config = dict(
    norm='layernorm',
    positions='learned',
    qk_norm=False,
    decay_fraction=1.0,
)
Each number is 128 + 32 x the weight over the matrix's rms, rounded and kept within 0 to 255. Layers, rows and columns count from 0. Numbers have three digits each.

# layer 6 MLP up, 1344x224, rms 0.0551, rows 451-513, columns 0-111
091167148122168121167116204126126136076134187169138126110114123096113136084092104085112122125172090089125104143166086099162158131147096143065135181140116149118061162142121120163150099150056123154080159122085134112059093130133128145112144093084127117109050111091081109090079132070099149132106116140128161168134105112195136117151072124169
206113152125123114167097144144124130129102056097137113110126106188141118110123137184115147073125137067086125091170081181136149114096133095097129126129120124060119139182136151098131122082104098129096149098163114124090122129128118125087161115137110179125124128123118122115135177151163169141087132117131121132110145117144145144164149137165
184155124154134078105091132131093131149117167134116162145126095125173079165140106119168130093135159124100106140143112101175120162178155102123132119125124172161170070113113180073141155129099126089058093128119140159128118093061126165187128177166089148142133109076116118132133180144178166157159120122081136126161130108131140166112080059125
140117146076118158169116075153079204135127126108085131186112116151094140162090158139150157112100154100116108120110211120152122121123159173134193110118106092137144105082170091100165124181117161107124130126079113155165161130080135100149133085058151143095064071143167132073129099145144160160201174166113136075066124118141134168133158098078
148145102123144138130113125140132081143150124128161097161106095086145168157121177168132087123128123126185120162200163077084098143131082114176131115139139115110139092179148131093110146072083115099138108124128107106053143156091174166100112129054063139119081150172091172069155145168123095096145159134118104094091138149080177134070112075148
166139145134130168134166126122097099127121139131190116144113107109137142102055081121153090179114136074174160129115118132106104148160155159112164132171201103114199135142158195129139107077100141131056090118174156127131136160090157143119118124125141136133140142115148168135147126127117148125125195122164113104066130191158133084081085152136
136160055193157110150138183135144124155115138192203075143085094120174163085176093098101142167143097144146162080158118193103154133124102112086204137155158124097148089128146199103188133073171108128125092113137123187106090203178168108100196101133159194166071093150038124115122087073138138089096115124155127114162065105179138151105171188126
156123118194097110102088113140122109054091141103144148115054135127134083160195095141166163083119127081088130095048121126076162139120099165096118130118119103125125140162102136129147145133132123166103196109128152173172141178136128131092146107131130107133108144090132096103154134091194098118095128151122146065152059142101154051110142144093
120158115107141135201136078113158125170112153139107194095090121107181103149071114109117087141137134186141166108122121134188100072171089162214133101146127144144101077147125086104125164111149110111160172098108138157120087111081108167152172153162179149129090088127136132156130176164146093143111125138141177136089097148127140132096136141119
109082118098123078149144141050147148130168156157112096160174151104155131094124044100068107061154115107115053162099171093069114148153062212123102147099135102191149108142173110167117212147081112133081167103118128084140156118120122143123179094135128100099152083119155083042089132100115098123155173133130137115145099144130094137133137135162
096160143155164121164173074138215093100159121101161123142176089155166077141134103123070135090084096152131130103177149107090133115186093074130084093141092054106128137092147097129148146100164178147126107111105124115191170105120120101118162109080078087133097161140131128170164107082115138163198199168199081140197111210188106141171127121108
140093143184123112120074080126126156113060135168115159107153151144100106154164071120116167067183099103128128130096069114074075156099148135134129129127093177084101144185174151130161138125131041139186090177070153153237126122061167132096148114165174167174147087166127145089151079171116159136101118121113152140133090089125139147142111205158
164141111125151111106143181192105125157112087155128082147129172093192164153137148158129127131121126154176132140099094126099149071082196146162133116169113128183148150153104165142139169157150127146180104098158079089142160096134126100115157128156063118100088186173104142206134086125154155092078141180153130179100115145122112156136108139128
155120099175074131092141149147138113172118126121098150164121146093142153195112138136142170075190119112166157129087069125116111150126141118134093176098115243147204097146096124100171147090114138178172080141151065070079131137134073108110086098101119162118164155154150117109139141126074145140118184154151108154104124159128150138131122113139
104150144129134171140164056094171166163146106164089180128126120086148138088149136127152115118157118129132102106104138090118102114162130121108077123107115129147122103146127123128165086172157133177142136130099119116086133109132139147093142104094158146145134054087147093061166132113084132087125144151145109143118117150141149126141080085118
136116170128103133102116133129125095123082120137087121128117170168126151139131101125069156154122176111109154141102180156150134140167139158116095158156144114068175104136127070097150200163118142101174156116243143084088131106172174110109171148078139162096146127131105150138161173102168142134159164126146125154151171118097109117085122179089
161129112144122136161140115164127171121087121113108167149161100129133088077124158174141120158115166142174156117122128157122134096128111138120135114130119118137039072113079175138132144143095074158153127084211142103140183083131125106185134132187119147135136126088177121118122129091125159164094137134127191097093134108098137180166125101118
191103121097189114118091115162198135179109167155130134114124151123106152148105157130150160141146076146200071157141159142116080059203109166127021159171156113127073122141088113148119118183109121111124160121135153145088118179133083107153098091197150153086107138146129098086134161219171127129097112096128098154168155175133159145109167130093
159199156143204078149143101134148158159148120152133048119092135092111144097146115143209132132162120160040099136145143145127140090107126087043091176094169130073063181184100095099166111159085096119187089062113128104038117156167131132125114143148124185146105080134132088157138134149113180052099128156102122109115153088154191084142154133171
078141178120180109172135091141166133110192154179129161096088088156131124095104093125118184133094152109149121145071135082099112176086088106154084099171115093181190138071128154150121144154154176116128113133156123136088107117095161180133121128125156071151130074119156156173137235167120086095172133170173105153126107089178170113141143200129
147088127156084090177137134121149169071156129182165133134085079145134095117138116170144147195122107102104129173129136140137125137153181153080107188128164132114074061165170136140071158145105143180156107097122113133101120124107131136103116155050140103103149082122068125120154145134141112161070092139131166106124081130060124154078127083157
130218099190128082175150130122121086187196106168205126156141118184104079114121149133161144104091120072110139139141134145057098109116098153139179166162150106181131149105137110085151101162179144082106096067166135164125080093099090153186100082103109118130132182096113073155067122138110112142141150106145165150161072134121127157119108144107
071106141167127090138157119086147140127126157138150126119150150135130124097212077115116123134100120138176121094114074198136145094173106153150149146044171196195109185170138121088126155152188089122084110106108113146141125177119150077112209076100147112099124106089136179112179131154089151161139155115112101164156100130123148145133095164132
083088150132119191134100131112071140159167078181152159115083084095158095137142106090173106139097101121099117146111158141104191106135133111105098100158097123080093161113148133137104120163139119192083137111179148171147140138150156083166154148102123066166108109092166164111131114151124122136104159194149144084086150094130131150192110119112
156143132079082135103111151133100101132137122071138194122139133086133174114099073179127178119128142113144164131076125118146110151159123158046128152113076179106162149086157094137179096129084126071133119093090169139165142169140192023078094141117109243142105121115090113089159136149161110101155139088132137069138164175129112071194143094084
132160108122116135138202095165150168131179158114143157128168169206103136099155086097130109166141070090122135107119139143130092083150079104179140087184152106123100120141164153130097155069079182189156130134172148140135119159158124107135122178138201122150137141112103094075116131080157139132112095138166121149144082123085143137096111096089
159151164139081179092147084148112133107076142149133151126168140132124069090195088119123150058119117110122123116061208138134121156149124141121107177134117137120134113101167131169132177134105120112146100182111084102073177124084123102103136135132114167172126155141126110153103122112136160126125150154138114134147133143159101110111102117116
091179076122136100159089073118145096140166127177093071179181136178141046135165130125094073122112147188165174125108172148160094142049128174113112181136125142080093142170071084124105114094112145167138084135133134131130104115115175112110147069110104146154137084158114153128173118122106137132136138138122151113123133122134170189099112112143
143118109152120125144174163137167140131191139164122157134117096160112094101074089081061167120122099206146153117089050124086085133096100088094179133150106126178169120157120128161186175101056144180130076090137149102073188148105157126122084156085103088114064152095151108093143168130117135137135118108144140082160192160155077137134103116080
113085150068141159142115119131158120090164201138179131123138141164175109115100112096196146118086138155145158147112150143105132163142167117177157146122085085137150183120187107197175176091150075080139164194159137159113074096109095111159167110074071153101119161192118105096113138076142103154138109167164101186141138067200166176147150109077
177140156051120102115101128140155111123161105142157142146164149113115066145115098118105154203125186154126158119151104151097152090160163063089175108095065198062131157118133094222124154149104139140103116121167153137048125144089132098142145132079122101136132118104105141100104139127103078175149180145128084084175134131101123172162143098097
153147141154117091116147096114154069111177128145079143180106132120162107112139093176106184079148136093213148202158075126091142140110126104119157124105201122173153149142160102106171120074081101140195124069114117131195091145145110131147136151101104125067150158142162124149130074112082131133135134075155135202150101134152131118104116127114
118081101141139144088142099163159128101164111176078122110143127088150118145142089116139163181122117141134103165158234137087031159151096098129125078137146180101120104186119151135087077091135076107179130084146162160084187138113109177091129116093135136130094093157063107101115161185077129104192128081145109145122133115151115117116115171142
138125120144135112138145080158148150110164142102112117065170177113177120217068161132121159043082116128074130144131126133122091135108097118073108091108152128101060088110171118119092182085103127117118103154134123106104186113101097135116090155149165185089117161206153140136139176156087116174075121112062109101142185143121209137140139150128
113161130144112132159129106130145085146099058062136154207103043136118102102130072174142164148199093155064103207169189069123055147113111117131098120150171139193088103146118083121130174153154132160096063172090168148094111186119121148156127073113142150144096179107084146037185102061119181112112192185082182149082127119193123116117123110115
157105126128138085102145116097168172129155095112140126177128100163122210097088119114160141074187149109154106122124140130113090131091137110112124126093116157105143091123123160121133121103097153124109157123148138098119159130058085148137174173203096074145105120136133135159101139125129100077102102104134131125138150109126174116049112076106
081090064198189171122108099130165180149133172107093122141128114170164092183140051085115147115174219124118165146128043176124133128194097075115101115109131139111141110126100082056141143102159110127104096096129163106082114110159123088127124122109138142110088127167136149135152104178134125144110151149164126143162150075107142167134122138114
137123104169076133144121112077142166148198150149100100133133137126144110087106137115195108101159111218120099130122110097079144108106153117116171079148084130162162116086165118104127109108085078086165153150142156165125133115085157135173130195136146121120087153113114168160148129117153109147140152117175149071176161146127097053136133150123
180166054155127055167119097152110094082114142121099138165143089104156095111058105149088136198145114104073112108101131091120103183130134056085135140103085102157059127167138113098116113123135173129135153083101170104126149120171150146170129111121106106157182117136193173077115180108130132147150081145071141090150059125124164087096181155116
122136121144128093117142096137083100081155082167139152115136168157181153154055104136153117137123181116080050182095140057087151152151135167183106146105080150163163165184181119154193076111164088127139098144067137107084114153139077132165112114101141030180133181130115149071115098134102171132105113150133180167131133156171090108072208122079
189131189111165154193170122196112169096156097104175120114091154175151118126135090128160101104175107139149089150074127112171136126134087142126174143088110097084090087104195091052149167118148135128124179121165111099163073131102172132121112120132147103103060124121175212104173119112201141134164091205131150151101106157149127064120083133105
128143130112126155100149101183163122152125126148137159150102099155102069145133106119143169138088141096145163156131109081137151083106121191155121178169059126155064121109132147182132078107152111078122186174102163136143172152117128110107118148115105113081120109124168139124098085146118129067119036151186140109175119149138120083112177122139
186102084142115114120158169161139115133155133080138096160122108124155140132165132141086170176120173150169128054152166132127118170092104144103166160169104140117126167152187132138153110130081115118164124090145117135118132152089130113111191129165100092091089141144096074151144074163114083136126095179069155087094170149128088088149098105146
122144155072147113136110080135123130106146118118185149120110119184176149174134133173118090085161151151113140074136134135151109180163102143091136138093176144094088124229140092112167117104156124107138113126133115110092135132149120174129175135090128193074108106171158169098134077170151156191122128154207142130121153092104172124163071088094
102116150185159138098122142080185153067128145078146086123140141090134094091179129090150123065131060091108167111142176142164071111105139093102119137163217202098202164116123138071110133106123185093162135119135134101097099148143110103121162113149153087109090141137118124087166154158079141100195093109140175122126069120174196057113109140150
123134105135066062128107188182099145156109069124157136106121155102131155117142093174162138114114135118149157169089130112168124121155073139057102124152124104137178107155150200143106107141092138144116142097173084115077108162118131128118136172062162175188076118093115076157116139141112154170132146060132113131072090120075121158144127151157
068100133157110147074111065127111117118085165129090171076114082190166102145118167099107141130110069073144105118091149110091149068144122111128122105160142142103140139146176088129177115111135186153164122150095090136098116143102103141111162128149125157114111117142106111098147198177101118117106081158164082120133119119177156128120103079088
156093023088124106073142110096092097089116163099136136072009150158139115141150151043158176159126113118105142156107155138086142155209156153102150135105135134132106149119049113096142113101126105129166143131182226064121095097080115115174128153106138103110117112064101120119141101191102098095195119167173147080116114162082133109109093118099
120122130132145137135184125109122079162166171130121199122114138169134114195104115164152128136148146143152164119110102123137126130110145130122134090124142162135099113129152139178178131106043134118122096114091144130077131149087141140093093133125107095097152128121174088121124135117094174125102143131087175070112133124179142070056134096111
072085141173073125160193100116113113133142175118114131106168134124155109099115180158151140124106098144166134099105103098131140141152079180137222132108159107173122120220176116072171066122118138145137124093082110099119162133105066109213064136133141112161137101105105138158120129132140152128138103107156202104079117113105114116120112121106
163144130123107141104055074163109165104121127115083112113135153150130121154173123103194110092154072132147137053093086080159112072103139131125137130160164136116133134132126143120178088143127108148170133085119112182164142131138178145127095164124087141171085117145135104168148134118097078169125108067117088140165103090084134147114125129204
127178134134116154146148108084153146127135119068110102127150101111173129157154081174143169142129066112152171128148121154155110115087118137126216161110144121143142154115088106131157100083113063103184080120115137077105106168109169133146081134104132112113102174086156135124172124183134080077145133119132163085157113131125098136148112128144
197075149171150086150132080192071101056123155089104162139147195127127081160046117093180127140148131144119144123117140132131135145107177135070134159207135228140142122157182125174122110118165107150108118174089195111111159052114136120168127140130190122139110078128055162138139142136172127205127114142222198074129140108114085140170119152079
115087140149137136144176124139116029133184163230124169018139122185124101152152125094133136120111093128094116076108174115139121091132115188053157086147137189128152085116153135127077148178114121151116215079137122097100140079180113130085158132140139130168088157144148122101145122099112091144133149166126151116130131131118129095121132127111
119201092099152121084106158123137189118076092106095165209122102073070108149155145151131184099163098123142154122149108120119056120107125101125173157186144212136136119161165106103114143142116089138094100077151141149151093078134160076196130092116149118147139097161101120149107152141112140201104184082092096093127147141089104070081127177059
139122141167108087132112066097106123135180138087169108078087128156167144196181158118193065106120151149097149122124213147127099158126167174115136131106159145157178137101132145173127111130136136121135163123133155158130138111110145122090181165129131142111159100169143075095133133131128144123092130113184089162147166136105121145147098115127
145137119133052132127182116100150134085073131130146142157055125156123097163096155103113120093088157070128116125154125055164121164167059125210144118134112143105130104157140056108095142141073111169140156153094105176142088147105145134163114115046205122102095097141176097161076166072138114098076184078103139064187129122095095077139165125171
098089122125207120177153124140084114082117148172070119119164114107191071148213120161136129082084027211130143159128157096096130134120203146132120148119154087117114096184051089138151177128150139121205166135176141187121123069116091127117143153168090108150077140192091098082085089036107122128129160136108128160143050126140130128140105154106
119127133128093136123100130096144111112162096125175140093117125069148136143119142138120181200085155132129082132126112159088121110152076103103144157077132129128126138146175167075076191105157102182155165128064087137097106141161154135136138177108146132102147112132143155158159136126127126091169125123147170150163146101175141155124120105123
104119117125132129118145111149080144118129106162111154132123125154078106098115058125117121129138152112146065141098099156132061065123097190084046087133119148151076133109111158126104110178115144169085151095113126164107079094106070146087092166107166115228076175146094118130161167042064134169121055163147144177154150153122116134151131114065
134174147095103156109135135189105135136144115125149158160156173120141126049062103071111099110097082143135123166164136141114104120117153180191056155115110184169080189191111119060147094139150148134032145140160167111076183101159127113101084100110099139114145110131193084105131123083122157145096091097135154139095112138159026143151123164120
158130123159133063098133080163103118139166120174157108152173139135114177135129134117083144163140137212094150116140214148133114126145110114078133121133128126199180123132167111195107073104134166062136124094116094085106148099152113171176134075174087137130164070138176167172130123175056085134159147101116128126111104085110139072102077145116
030193113151133156171079132027144116089005157121214205200091181146172136202067202138214138135136193084064068139073117066220099124129158111118119159130111118147206109091128237135169103147133188187126141087102157157178085156088059142066127168120097101082088142075053189083098122115131178062136141151163087162073180190029165152079027069123
# layer 6 MLP down (transposed), 1344x224, rms 0.0551, rows 451-512, columns 0-111
129138099100170112089144079150131208151152134103126134108084129105094128083129088067186107155136076117140109120135150066092183133129133103117117153107119164076097197160108100135122150145058140102117103105127198165143081171149159098104108123154123143162163136102092093154085081119117153153088107156101146092072137123160132132144112162178
122168074195099198082205092099167106160124126104108164098109100120162138113088168140136176168119072124096110131115156136132118093123111178103133181064117043118099129129121127086143106125089155121170129120094104165110122125153114132094196121068144123085147141198152117128083184104124155103116141177156129154099136167086082096137098146084
104106134221128202093154128062129138157131132115119118147089112095103124117164090125106141128106120144165141132140140105136176098153092083123132127117103128115094140108143132111128143091155108104098138154139066092107134138139114103122110079141159114144088101149149120200117138105138076140221102161102189129118131150114146126094182156157
092128158047117112109111092117101120161170177172136108156182144176127129102099134124102091120105174168118152118129114138170116171146156101048137075142109120122161163163139134124080131122085115104147109182114143056089101118170170152099171096125140169132099126103065117115090153183087196109066138116094136159088072180144111094079108141135
116147139114158124147135118049146187174074143113135104079053088099151067147103127092163118163159078122084157117068083160162126121108152122070157195139123078132112082099144116180075126183177121097156173068094140165105111163148084128151158150166108118076151101037121127103110067116109063106149217111078113129108108129115119113102117119178
155169066045144127118133161104112100119136155085104169100126149119084129025167144136081139174108164017100130120094144139168149158078087121133138111176138151063069059168109139115115143201154137094143124081109085065120150158146131110129141097110102090122073183162138119092152109083152097102102139085160144142180107139078104068109173104163
083138127143126124160120141186086132148123136123130146112160131124166131130178166165117119148226140044100097106127101142123139136126162107173118141084063142163148134110144217080147135127115112047168120107067063126149139128116144148128096180100159093178165190127169122147135201102123169162131162112156108107095167134142122141157118149116
108086088147111143127152121101106144104151137182067120088105052167146117119114038140124113136086075139131121105162178097113153133162131154130164108069133090122127118192181117086096139176104148116125151139157176153123144126126167149100134130106089113109124100142140088142142162126108141100106174108120101089140178116157067131166117091146
086105077079196159227105101106124116131118199131125179169131085117104082160060140175111115097158118146191097144132145149138147111182129084133129102096094103122118153157124168115147177096136134106150099109139066146187136148135120110139108118200186151127134116121083124160121114138142154120076136095089145116074154092116111139164104115214
106119094175133130149099085182065088139129124176104138129144118121116097204098102144126132192126226117093166131155111099168117091132107066132116092148109156099113165123136165092150131153090165083141144156127169151108133133132109159125082151120123115143141147134086090153138115108082123144111148120080172156150127105100116082081121106146
137206152168145165088075145114152149069142158106123112162113088126091088094076184136110121126036160167108140180125188213129122110073125137123102166115120132105090121171140056096169096178154110122197152111127146064113084119131151114129082115157115191126106156148175135100045136140140122102157148142133126130117108097107141173156134091173
104094096167134112094145155132101150165159146136123173099135124136122082105165116123123124128167146093125100163163189215140140133144130178166111220111124152148101113096134196097107131117066125120125070143138061138117089038140109088132120172166135135144098166186065127149150115111121130100174104150131145080159156130081124052109108066082
187102159101117080125164106080057136113107146157159114134167095177111116188173130070121152119116111132103095144138116193126131123120051063079079103130146096083117151090147120131051146133120190094070109113147147135108147096125108086177163096108158149089107117098142099076157144149050147175133123109169147081105132110120112103139095104157
138108078112185135106099113124121150095133088090112150088139089075153138162124149147200072127119147097160134192176132119139089181083164149196119116100106114086132145160140058140186093146100163128154094121151149051162133118156109169150121139124109054123175113107072158133089125166104118135104117096185137124099190088183091090135164069173
094102117106140107160131119116107091091087141129125147135160094148129151132166098168124141120163124157109151107131167124130149188121148089109145108137053095102120145136136102118150167137073113162091094081158228083095124097151163074122121063126104131130128103131171129135121130104119072152140150152118189140076095124087083103137115141136
108070131127140173073159162179174056102102151145095101110130132115163132132139111146119162156169135176112158109163148138127131128140083164145203106163109095127125104076152076098141222132135167124115126125174056125048126075140175134115143113067181134096160105130121149161186116114151207112115112095106148133096159139106173098147133176118
152163147157128082091075106120127112129158113160099108166069186162138121128048082109125143130124119096130071143225140145118130132103100137113148065162124161142097122117133112092078104130127101135094120116104211147122220182094141146133152141159200108106100093077143107073172096151139178122095150142173097154119113125127055149135124168145
109081068164194146097183079161125090163179100132135128132150060104096129160125113080121134156193122150158098144113181133126079082143156125135175108195168157135118170161096071113162132101143132120129131073152145069112185109155098152121129159118124131167094099162145137110099103133103069088125114084181121154129124153115098145098120101169
128123153138118164117172140162124142127120079170102129112204090127136114089139162165135108100124141172138147164128172171107100118174095159161125017098121200139120185145142100189112081125121205144127084174180146134121078134149096144103123161090128135080120153155083078143151158116095140164126072172156156136141108167095159085093159100091
170162090160127122134131097130179120118120106105128131127127122124121147174107153144146114102160167144118146129130147104058130171137112146124084178100163126129135143110100097133125131167116106150130162183128166102104118133067116117164112146097149156147157129142125136128138109153108117140165125098094106169119190149095070148128112109149
120177163118119113150102147141099204069104076123138059177122113136146112179174136119085116129090086059159099084095145106152140093106053117098092115191163086131102185088197174116116144113115191144130157116135087138121171166110104086129098107148162134134112151110132133147099110097048135106107150120115131099138140136146106167098123110138
101090087061168162126211124165145074053112153090114088105147106068157145133175111166149078142134166115154087102150136144152129176125060138128149202137101164125093086093156155106104165098171117129132169145149086145064125108100151082128174129133182092101137100118156035128134167117170144162092135146131121068144159116149098141110084129150
131055132142044179112164158136164157131161171124151159120135183137160137093115158146108114145144167138133053159166147130158126124115075157158132098068129115088114124133112139156154161140123117163123192133110053134137150128094159204153121141075105129128125118138109149099122164122106108112140196140114108115120198151150163094128153161124
114141137100159154162127151144080112125109167088140166146119147118094099125118093087124086132113119169155140110088166132126124133181110177125142133116158153148154156118058117201136129166196110138165113113070141145113121076153139118097099064094169143063133136103123136111140168135100118115086106121069145147139079163103148094085138107120
121152111122166112149107143158103111081140085104067132149095111093127156086114095140128148077126088126120162131144133095137115103180159115105153148110122146134149104141153161146079098125118115105108097124134132162158017119120098110115146160183128126151124164119103120155166096118111132130122130107121117068136098127097131102147110103107
122143083146101087103167093131057154157140137101175117118125115129133147142130144131110130124101063078168138172121148150129142109091157131122110188121077127164111102078132054107124154119152150137146171096114112087068151151157136155070155175088094110151140169137123126173145059086117107085101188088173175140084177114098153118201147185161
115067106131171095163140145184087150135097172114096115082092129146137126146073131111113116163119165103121082156162144133170170179127121120131101159137131146152151100114153132118161133135126122164144085123151165128128131168168137143146131167118143162093167117127154137169094135112106112129127138131106147129156110108133119123121097132143
129078162138157101156112119194110099112115146203144147091140161081142158193114156185164171073078168111171099087133072107106116137186169105098101106125077191163145117130154160113185164122065167162181113118177091114156149150166160104102152124145140167141132126118177102108124060106078131106178108137121151132120125132075139163108180144120
144103067113182128136125171148157145108131159119120138083091192093113126135163126119112115144144095075105136143161102121165149156166145186165085086109111172103101167177131106117073177213205152197090061119088103168153111145100193138119109186089047141078096084122091108126145122106135171110121050157084148107119115134084122140094140127128
111213209167152167135096100148125146138117164087140084104158174125081111155165093147167125103101090086128136156116139155137070127151095189141129108150155100163106127058104096149102118145126149141132108132085197153148122185139095144095180156162145178126124161101086180096157135104153170153095082129088172165157143109176147107168123105108
190095096109130048136166115148158189200123164144147124114130093153178144060184089110123170100154151156179091196084190119069121188151115101124119112114161112095158093168184155146096070144165171121222140157133131155124139145168126142066087082158065171129149132122115168080154109111144114159170104116127085107120125103125100071158103115076
138128212133143136104123127127105083173105176116064154124143125124135149133119145133160251136125118140118033152160053099069153146062111106125074169053082108158132137139147041089145164070115094146145126152151101143112162110134135134087119119126125146079151131168169122105150136083126155100146149167123127123118136202184185144108136147167
150141128096163120189165094153152157136075088133139178157144107117173107102107092155105129130095144071156170106077159106124160161108138106131075100121114116116089175080108196203109149165121138161154108140163118156083222074019180129142121132119154139102140119136110089116165162172178174151128197073088087137092117173124097187115111163106
148140099111125145097139065143102149145141113223124146087117156175121140126129090088064196096144091143133159056152170145213117140128121081163154083154070179130123140162150141157097148137089151224129136111166152123112121129097170160185142191161112133117139139124190018123188128111087125166133169128136152094092139154123145165128179147137
114122079119161159173132138134125204147134121193079201071121119130112085123106071107095193161068155130121143170123122123136045105109110124096133125092074122193131096145136077129105141179100096155105084122107141144155167156175126120107058179174124121182115124040119118082098063128143136092130150173141145081116152127183177213116153120128
104109167151117190147090169134089171093105126142170161116147123069120106155175111096123145174085084128139133118114128124089084144104114128140057127134178035178019121133132139140075127136128129090087088138125177197123072107131163065127125114084155129155134149165145158122091167138160140116095050126170106117141130173142140090101140105130
144105168123108132139130149140126118115088094094091134098074098172119153088187155073085125152087127161143129114136138131153125088162146147166116093131154144067122146203138146175046104131136122117146148150165089113155131108077140127098146145117132087176136103182132083122117107110130079141084120130175151127146152170165133081114112108174
111143166121157146120174170097079149148175129105174157123206116082149120194162070134179135146070147148138142140134184102164119123113120163091185142163123085116118091140096144132112190137129159147095127104133114108143153176136077161095113108090119089168083105126151155112179119155138121156215103122172140141077187137126173149142133113130
103121118119093111113054135158124138067126137163152128107174103101115128132132072135130173155110188080159129018127133115114153127152109174088171187155112156193099055187088085082138151094096103120131111173184057116158137134141104077185127051137151162152117093118087187076146093133125149027158105122116120176236087090107081154152094162093
156089153119081107174159098143098121092100144136118118153174126152078144103118212119102197035122086091118105114187165163095123159116116163122148075157133107166137096117150215152160125109082078107153163130130156191143140121205168176095154135154083137111142136150076131118146074090131127116107137151137061068192122162147116148090180102169
160129075101108135124147111185137212108128125205196159076173072096183136118115126186144081198166105160068160126123115103165154192101110165138088127149174110106164119126111100098074164094101115136075160169113176066060162169153139114174121121097147128152098169149113141129065161133169114111124127169164117178193090104184124126177111123126
134136158070097128107133140122146164104112101135088114113147137146126139109098149119180086078117098147176157071078162095136120118161157117173149158184149163164113094123166149159142168102085151060173128123073151130161086144163132131094145094132142096109145178163129109173145211084135102085084156132116105155138151140128115131132138105148
140123132160158115151131167170131121093083134173184133137134114162136115127120160098129079106097101146085069101069163117179136189103130136091069102097156168123143098160122082126100127142112115146100135144172126129136094111078130091184148098150143107081124067125133066077060098128119134106131134176118124104177081113053153154119167146121
100113140115144155122196058112113069124074155135078078113126138125098076176149102116163124108151091137117111158144214113139137158153115147032139124082105119076105144144130159126152124058155156157135126100141117073081128116139142126154091151138157104117078144192108143128107087154153117111135095139118157130152096137066099105089167128187
127089089111164147141115130154128157105104127114146154135143178164129127209144188172130106152156125093108138102196088126078104104098150083106151141088107118146188092220143052090144162123113160122202138152083113135094139112090153075125091117096098136099089087100086145121094214130195115101074107095137103172144168108119107136141063103109
103122109160097100104089133186105079086131140083152134126093100155122110145147085150114114101125134147099128128091132089137150141107143112097106106145056108168132114097145174096140093154157106148146127100122106090160157095101161150139102154106091118099150104096124088116101145153138120114122105126126160099085135132151176119097141142129
118132136193121126159123135113094166053154122140131152152129088138133157090151192194125137110143119155195140108134152107114091105105114110147171062083110143167084122084122184128128113089112078214103121164077196084154114128113096100097170113114114079122097122110080108079096091101134117148088108110163128109145116109134106150142093137166
112155091129173068130188123102203061085127140140143145172118146151170147083147098141113130081111127134109140118120115122141150104087140162168078079101119146107083124147106134169111139113032127138139169163118142143137086172107133102027161166112136172132153148113088101144124216146090142180158198136163108118111116143128129099190193146106
143076102194115088174155147098163081187178139130122159089112157142100113075153113082153177195171161135135154138134210086129142201113154145089157155125135098068081124102080152174090160123206140072137111184146122163116091138122156167154137098069111088136166101183148093161119156099152106126057145126101143093078103129118147103159150119130
140125085143117136137099196111143129158123154123173108067162114114146184162160159126157123180191099108124091147067131199065099087098156140105113139131102176095143142159107148160143157128127076143187128181175136134150172147190125146070164208156111107130141140102125095174142181130105116126094062154147179104113099112073129113088201137117
191124166090120142123188141101164125115022142114097094138139146147110083166096105179073147141149099147140127151161126142109109159108121128150115126160120112079116121101100107170083138145112108118144099195148092106188122139162123169109125141136154114105164151128181105133106093117113139123127138117147089097152164133114141089095125124182
150127168081157111151089104171172145093119066193082123124159103126134158128138153145097095099116144071133108221146144162095118122114189100103141120202177100145142182139118122136131153152088117128174147146134177090122058122149121089107125117097127116136144090076130112107134187128124191120162121128130137170166116141093137155068149127106
132109110104048145085112192152231117115103160188122126135139103189095108098107180177169109057109093120126097191141159091143158128107093126139155129162143135129133057109099138082209111088127127143161125089106144072132118167109120132174115073117076115186120133136166121137109187105059121165181186114133098137089166134137174143145135173138
108175111104114115179127072156183124174130122132135139117106149066149138082126184185124134106142124117151140142163070120078140117129115099149175124117115119136090101094112161098135110137152116130112145142127148112151112156125084127178151117176132114176096126153150091122155133153108147134172061159168155139082156137141155108168174149099
086094132129095135144141130089184178098095101113102160195152129112118144167127112127095160153100115103111120146098115129128160143147156114054141086137204075124080064135169092097151092155176123125156138125072139184162160113142097104152095125156108155108165132146066151171076082087093092129123138145109144114141112062158081152150131168149
119177119170188139125092149126165165153150098114165137142136073130063135148177119119085150111158081159095125121160138125127131187096041122164130196108116066153143100186177161132134152114102089047063173138143097145126129175155099135137160098164165077111180115134126156155084060124119136126140135118129145117183142137167099087140088107079
127134186135109109123193142132087144182109131117219129162085103106141130188151153132118148130148132124080120127185138102101159130190135087092061144141137106121145165087117114092104113114216073114130106100123168189127137151141166100107123092109192091080141108139151120114140145152142127109133163145103104170060111170084134108097184124065
123182069135179101109112119103092174161215083085103121099065095192098117107152124148172128136129095119135069116162125167144116110110080089081156143128143182071170154143140190148159127126122160147110190104143085109142158095150200133111157098129164101136119105109156108140125139124096113115140117156165103101082118139076125158077128094154
122159146142144182090144149147185121136108070094121197057119209092161133148122136058095102161177113143121166130167122134152100102054149137144136130152153084156100119117106083130189148122152081220100203132110084115154130143099210126130158092167145138107085110068147085168095166120122066140164063109146207088151163138149115159128149169117
163124113170180087122154130107132082103113177104115168122165125068145171145185143146089145171181144131107106132147137160140184180080113098176218097118073141109181118135144119104091147129098089163131111125154116189138152104155158105152133106115080170155211157125143140118169143166122122127180163187146106085123128108139154180123132103137
114170133109064171135181117176155135168100155155184205112143162114167131158153131089113144149120151181146129188151109099099112104140198187087096143125118103122117125124114180101142123130099184141116168193118122171155143127156175156101155158119151144121154073191087122087150126103121110132130113118147107146106121124115147098081109154244
172133146037059117128192101105142156167176148120147144160147107147119163104070148183147079117125145161108096114153118100037165156131169086157138115099124141127148129129135123118197143089151056119101102106126122173100068139037189137141156155106143144144138191143107113091140136194161144124163189071135122159165140147170083121128119164108